config.toml
intermediate_size = 768
norm_place = "out"
rope_fraction = 1.0
init_std_down = 0.00357
max_grad_norm = 0.5
Each number is 128 + 24 x the weight over its row's rms, rounded and kept within 0 to 255. Layers, rows and columns count from 0. Numbers have three digits each. The size before them is the row's rms in percent of the matrix's.

# down: layer 11 MLP down (transposed), 768x384, rms 0.0604, rows 293-309, columns 128-255
# gate: layer 11 MLP gate, 768x384, rms 0.125, rows 294-309, columns 128-255
# up: layer 11 MLP up, 768x384, rms 0.13, rows 294-309, columns 128-255
down293 102:137104136093140168125100106085077135128167083087150126132116139106147128152094107103145130143121129119118135126095085178132147127154089142143132159115124134129134135182118118140159113145130159096138111119132150117153148122115175161100129169112144094134138166137129153138068154104122123128109142130141112084145125158152119155164105105132103140116144190168122122131088159162139131085121
gate294 101:133156110190103099175097129116142142150097090127122155146104083127097143105136153118105126103091137156123109111096119114151129135168144160144117136126131142087090171128085090119134117100179161136128113122144112141137111156128134111163144119122193067145147157109153156142126150101123113145168109123117097115114166085166146132154161087157087167085169147110059098124100129130096128179082
up294 098:125141139117125121070141090070117143105100115130104078134143127105139135120155172087141125129107124164152113187130121137118096147128110122099109117104119137135154152119136130127139190072114175084157128121092114119135171110154097136121087087115096128141086132202140113123155120150116116148133119171127134125105111136148115133125119147128134098174120141137154126142129120189128113127143
down294 097:104148111093127104146176116076149112138137131149163133127126120123117158132126143143094099113101084123120177164151199153175143121117171117116123106187117123134105138139143130107137136149147115115147094124086099120097104101153127130170118131138153090131176094107079191155113158155126177096107120112118161134121147097173114162134099130112135129120115160148156095148098142112103109129066
gate295 101:134152126082127144099124102159138113175130119139091090153082120127110129151114125116162180094127089102125149143102112114113173130106131144152131127122147141121124132064125147063133097115149100145135161080069081138137121133115119140155087107129117128141121106144149148063137143123147152123151144144126116110099123113122117135149129091131155135148138145105127149161103089123127187152125
up295 104:126120116099076153124138125127160110158156131122131120151111125095058125126109174119173170147146102147145110101158150118099107121142110125152105128155126149150122106147183171155128119123159138142114157144141149136144062083137161130106155139140080092113115129138124105164117094112147128118150147124124112152152124158170154135111123110114130119131140152158142129128137091137146136158096
down295 097:129098113128101148151117142136090114122129111088142158107135113095127142123144126101116113162171142086125140129134129127126132114114081111150119177155083115148068156141142103153085147135123107179126121151096127100163113141128101147135154134101154174119152127136143131137129085083112141129112107086184130157137189147135106087072137122102105138121109155133100109171162154143147104153114
gate296 099:109094144100152122149133162099137138124101138101117087134132109143118131168104165089140117132102131105146114150129130104147117153120099130142135137075090128107102070189127096147144119084089115132126133144159187155086132130138103121104120116110167147100114131111118109102046133084153170103160125129168147121124106124131109114114140137110124095139157110050115131096166137118130114071186
up296 102:124142129209107121135141064104124154141118126184104106116093100034105102111139106138126130162118139132115107133103112130159135107128135086095100111119130140110152129134132140161076111119171106107157088119130115090140142153115155129110142099120115143114138146130117109148127131156094097109144123186142172128080121121129121133090109114129096146110118113122111063111127112196146159132082
down296 100:132150146090139080150137129145116124139105128125111143132103149106123123123136158109134138113108067121131132089103101113134164136132139151182156094131100121132134156116116123104145128129135124102133130099104105114134160143135096117138154136140111143118134162097128102148149134123121161102108114148106149151142154115134155151122103119116099110109133165151089134103101161123135051153126
gate297 098:106139105141151110092114150109058107166125126108146148108172129097086107118102136107122149145129122113114140144117128147131119110138132152135131121092156113107115146130137167088108127136122148150126107126125118154134092144106124146112154071172163077119111125108113143146152142071112116093140089132135124094127118086111174120104115142124121143119082142175117111116123168139168154124131
up297 096:131128134150099099157148155128102141136147159095125169150116129132155120100144106172121101153171094144138103156091131159133093112158145104110092113116139142107136133142118093132200151075103143162074120126130128135145123114166132104172113109125156097142132090180135132132140109144101123147164126107134138147126143149168108128098138126097159185098127108171129147081088088111123099114165
down297 102:163117094124170120134099123138137130181102132128115104110112134140137162143134132147120134112141139109137091159102160135120087131146118146190119133145141063145162117153106125138104122158185126138170116096117092145098122077099120116074113134138142132094122114088151135121094116133135162132099122154141161160118167075122124156114147123113119118101092112173142144131147175122151135109101
gate298 103:129132109131147156149149136144145103133106099137120115150148145118134128140119127165124115154134119154116122124062097123139133118104101109118145156104178094100148116113120120089133112148116169128135164161095115137145159120136092121072106090103144094101140126122102154116136134110153144120082106133141162128096067103145126156114176093107156141129135085117141160062120122140118151121168
up298 104:105078110149155139107136106095115126133132145156120150138145122122118098100157142110124083157138134158114151131095095088143146130115130094130160130100125168160149115122116138121128159186135083134133083150137138084084136114178204128151153127113085081093169128121087170134128101125109126090117146129155147121103114115145102120136099127142139117116174117140123126148133134106152108117145
down298 102:114141120128140127128078076144127128165120131138164131111121152171160102105097092131096067104139119070130114156091091136123133147069182137081106121136100127095140121087138105123192141146151116104112130131149143115105142081129134112118159100095129101086111187168146124129127157152151100125102077161140132121139120137118101101106139123112174125104117155126117148105141096139151140101117
gate299 101:135116113098128152095159133161150121148113118182110111159125155128109136148117129115103124137152075161094129119125103142132126126119099123109158114137142138115154105099123125106166134105113099128096172099118119160068112099142150088151135114139100154144138099123099073112113181092122143110140148101101133171114122146111138126140130144124136143146149099098102133090123157142115083102134
up299 103:115096159115084159115131119161138112150151130150147153116127124114083100149144192112154112091156120117137136127117150155165139156107150108166144097161118126184128133169123128154132121109096095096120112162135112143109115132115095069163108115135119125083156105122169127148108105132100096137134146156116081150136108114120148115131175123108106153108113136122135121129109175127095149140096
down299 100:136161086138139155127074161101143132148144144181116133118087135115118128123157130104183205125095116142110110128100117109098133138094155122152118146103145137150089085121153164119146107133115115116121149121117112139120142130119096142124106164162141117135162117097144087136161150128088104138121105135104141131166129137122131178154097173120134103140163108134117136135128141081091109100130
gate300 103:074139138154147148107147164132108162106112105111131148138149125088142106166150125167115136103158127179149148127113090132104105144151120102108138127126107113159155157096165118101096032125141126098153102128114107138115116113090127107150115146137122142125131083125066112143056117082118110144136170153130151145078149094112088100104163112123134099127125121126125139163165078072123136169137
up300 097:139185143161113111116123124127102060117123136096129111164150125104159109130126061126077118149131147121142143150146142155117143161164121134134097097147119161079082193132101123137102104106145153119130154096125119103171108096161156099133139115153123116110104133122077161110103164120122155121120146145136155087132142114134141087141149136131120163132140130140155084124146113124101133098124
down300 099:119123145109133159147108088171091157115108131098110147079099128111127151126130158136136151156146138119123121132139131140120073177133093097112132142116125142111126130143125115149110073159112099136090095116156117128146152124149165126162140133153123148081131153113099117161107087136133167131111136106129137147170120156158112152098127097111158124146150096136122075114096092130180120155117
gate301 103:150129112096116150135143117127169158158114167155147140123165118096117115133112122119150141203100099128115138112116119171164132127168159156112128110151125112093170157108109125120134155105133160137137128138141128162146117116157099142141093129160074166111103159092135124122104141102115145106084133090128107130127135090134105211126121184092127134135093152110149147106113105133110168136187
up301 100:127150121150141092079115139151104128110102133124126149137147128158091125115109115160161098112148139125133129132139120140122124123096142101134129065126127117118122140124165172131139161093156110112166104147113125135126089129141145167126152165137087115144138113134076133126112099129156112136176169097101110099137141101150162165193099125123117138147114093125158082177128141135150114146124
down301 103:114147096127080088133082128135126089140135144181136126138167100110158131102156138097127142144157140115134105122155102107127126152098145167133145148117096164091134132143106103130141110123128164116134144125145121091130116183122151082109180117120127152148144139106125160124107107154123142131046109091098138163154120109118131151101141094125110160149125115103111118107143104089096115089145
gate302 104:133171140128121108109133105148090148117089141122102141144132150145094106114126135137116081125123118162115081145138141123136138090104112140122164127126118106077147127122142126091165132105101177120128180110136108142163109140092159118116090099113163100106110110101084160108137157137133157141150118109082129136089086120104117117090133128157152086167116128100138174147181138106116099110111
up302 097:131156087146116139105107134129094150121145137115122123089084121124144144099118113134153126133110122132084093156164143107152080122122110125102177159133127127131105118134118104127120133123161101148109148129142133136135147151125126129099125166092167072118136083162136146092170126103104098107100090132134144123120138133120157118125083124150160130115087100142148187130102134192156162144100
down302 101:124122122156130111098124149142142116145103139118136067116118125123115117122103130091115148127117115129098125120103082158078115101117133131162130144126114134128117175165121101110124112096147149144137165173133126125129159157161135117126151146136139098163130092107128117143147181130119101105159159097128146160125142152109146133129135115134100119119134151076144082195128145112101149133136
gate303 108:062146099094158151114065124143128123088144132127111140112112174104153151111162123079110141082118131087129118142113143130124117110140165148136131146110147117157153144123163092125136171150118158124124130150061162098167156122105121124145115110130145156109156119085120146171123101167118097138125134146128128136087107122113125136127096138125077127097118109103120087107153128126176104120145
up303 111:131152131067111138120096159150160189122118098103116144148106153080143152085145131148080141139132103119187110157181091111132109119135101116112124106087173132172096138111167143181158146185119160138133100144088140134160151103087181107123113117125148120085177139087118150175131114140121101140129134143177108119064131139144141068152102118143138132172119104103135132130167128139112123107124
down303 106:133094106145126104100094124131109115133157159092097101168093135138137160154128165149168118140127135154177213135127127116115147137063125110106106100127079125121110148131125115115113084092146093131136137141161118113152138151126149197119103136123088150115122162115151132127156096127140171111137153119174123149160121082127121135103141100149155115155177125130153117163114104146123157168106
gate304 103:148135141115146133164151164129144137124122157158135118125143126121119091129123125133120110141119125125122127143150133088122103141123119107149112117147163128099100112164159154127102177084140159139135093108111148118120133111114097115106120149120142144110162131103123150143152154062136119146116137152130162181133098113115118158117118110129106103117074137136142120112102123136113116115148
up304 099:146175143118146122132140134090154085080111151108177133131122136119130091114101140138149140144135122112128114115161088106124153108165113112129140100111108132116121090162088153087123170163121160157137125123119162109178149145149148115121104101147144105126109149144104099157163100090125170125149104175077130142131159117099104167134120112123149140119140111136101153113118145118111162143132
down304 097:123151111131149131130107121176111111086127168127131104130118121142126152106181092101155111124140109118134123129116124102136095123144142112151119137124129127093110163154170130135113109118140101103133103118149169121134134105140111127105100146135157153090088155119108136084094151182140067117123131178141151106114101119146149096166131133127118090100098152176112125133143093144127145101105
gate305 098:137110150155155102079126126117153173122064163132134137153122141120156112136113093129153101129167146131127127077151155128120126102168164134125124146148068134090145085133121148100135135142154124147126123147151172103150116110112107105105100113150124141097153107138127174134174082110126156120092142120131077152097100105077144130124113132142124105141134108123142164114137114141158165160116
up305 104:106166158118119088199141155131122163157105174159120141155108107138141162140097157131115084116126088181107128125095128125125120135096110179125131111146119126126175118113136153087089119131112138099133104122140103148123130133127127165134132139148125130141131174084120131131134148109125111138098087179147109133159131180150121110127111178157109099127131112091131089169097103090101130112121
down305 102:120119091156151154124117121142096134112132150112100134100131118067101146105170109089131105085155160145168109142184186118134093141147131154134101137112157110156159075127063152124126154169142112113130122138140134168156164136152112095138101105111138140104132091156159140118185085133140130117123133130105089099131086115121127112132116110099186100098094122132163157144119140111131118144102
gate306 104:180138116157102134151098127109130128118138054182083137131122136133132120100120102160162136118115130104156124115122063093111153144098133106123160181101149126116111115147119158127141117068135156141119150138115118108144147107133105120105119107110124127116109148106167123133108103126126132107102134170129083134171108081100124142144107111119119112131139148094119166155122137113127128099142
up306 107:115100132104168118137150095088144117152129136106176109139112096121153140159110129110084140126114127105134109157152145124168121097137138085109131098151118154140114107102152116119140132127127081109151100112159114107157126132153148116103153151162112065113172142123114114092123131133101108123143161101148058166125131161120110107147106160134123172129137140138117116171139139127104120125104
down306 104:119110162139124116134092144131129099106111110133141132081119121124163161176104133092129118117084085150083099121139112089153161137131130098123095144114134142126102096135135096140124154158146124127102124157078144141137132114090138108119106109158143157168096105146150174138176128151171136126160175160136150113101131150134161167107117139102170149131128090110118098119112123095167141119103
gate307 103:129158146141119095100117082149152124129120166161108162132143098126130156160141101071106101081134130095125136151121125146137100099130153133122114127116103144139149066177141095109119129121087120159128130060130081080138125088130116127131136112137153120095115085138099121053118156111145145162134117154077087135118138122114132144113091154125121098091173158120125104130126147112134121143112
up307 102:174153160153114128134134112125122173145146128128140108127116130114132146120150133145107133127152129104149137125136121130111134094110094145091136171141142151190085140125094108135149064112163142138126136126109086138132125127127125090134110119103138131134092097079095106104137104123142136150124122161140147104158160163147138140090132124153101122099122126135160112121136146139108157129174
down307 104:085118083102109129126060112068150148109121138112164148152144149136121101093180162096114171132096130150128151130169139138133124124178129120130127148134115139144106131127097139138122162143156150144102113136093154148175105131122145120135170123107107094133152117094126124158125151136116130144106127086147128092152116124151100161163121128162136127089127124136114142130126121137174149114125
gate308 097:107149103092169102132097123149115162145104112117118134147134111105115147151104151137120150126098104123137122083140121170112109142100178132151142161125171098136163099138108196102140175115122133121096120093143119129158103094075089141128109103107151149152151122105113079090154137127103157218147126125109092105137111085135141120117145112128116126128150130140140144133067117150148141140117
up308 101:125141108144115134127163110132148113150093189130096155158124137140156126099129167136153110134123120141081148120166137173111088125142072122115128163169135124122131156175131119114136147124153124176140104100160145113142107151132107113095185105143166135128138151171145099145071168143097162099116115141142132146082187148156117096131111159173130124133151162121121139140137132123094103143134
down308 102:133135139103111116139067133154073100160170125161148122156122128124137122129121147095091107104175150092110116129151130121162173153060148146132148148153141141127180122142129161135150140106137136134121123138135107165105082088139136122123133092129153155111157079173123107102153125141092146162157118106167156091118095106138102119113107150113114138137153088130114155064139121154121123154095
gate309 101:091144120164119140105121170104126103133126139160111155118127112130105148129164158152054075134128109057134146153131166124124125139157129127130148171130147080136143144132116142170094159129158123152097163119126104143123126112133122141099173171140125136091147114119107110139121131143112122152125113157064145112130118136097146157138139120135101151155124130137121135124132136161129127111099
up309 101:125148130102127136133144138136161128148142119129144145118142183100145134137138137134131089153095146167124113143169142148146122151110120155136122151146158135151138097123138153142123139159148111184122132140128114156121139141092138159145146117127083152154128059144068115083089146134142164130103177156086122087171176123084133196106141088105115126118150088152100100162137105192156143106129
down309 102:084144123143135114136121163117136163138138086107119160153138141095128139103149138095076112130148131125155127124134132124098110100137141126084144143140095149115121123127116134151109102113117172114050114153148098128142101093148120192136105130109128107110177141137144112135171076144127117132119152091142144119093108123116147093123150152106127123141181108108154148104104106104108087143137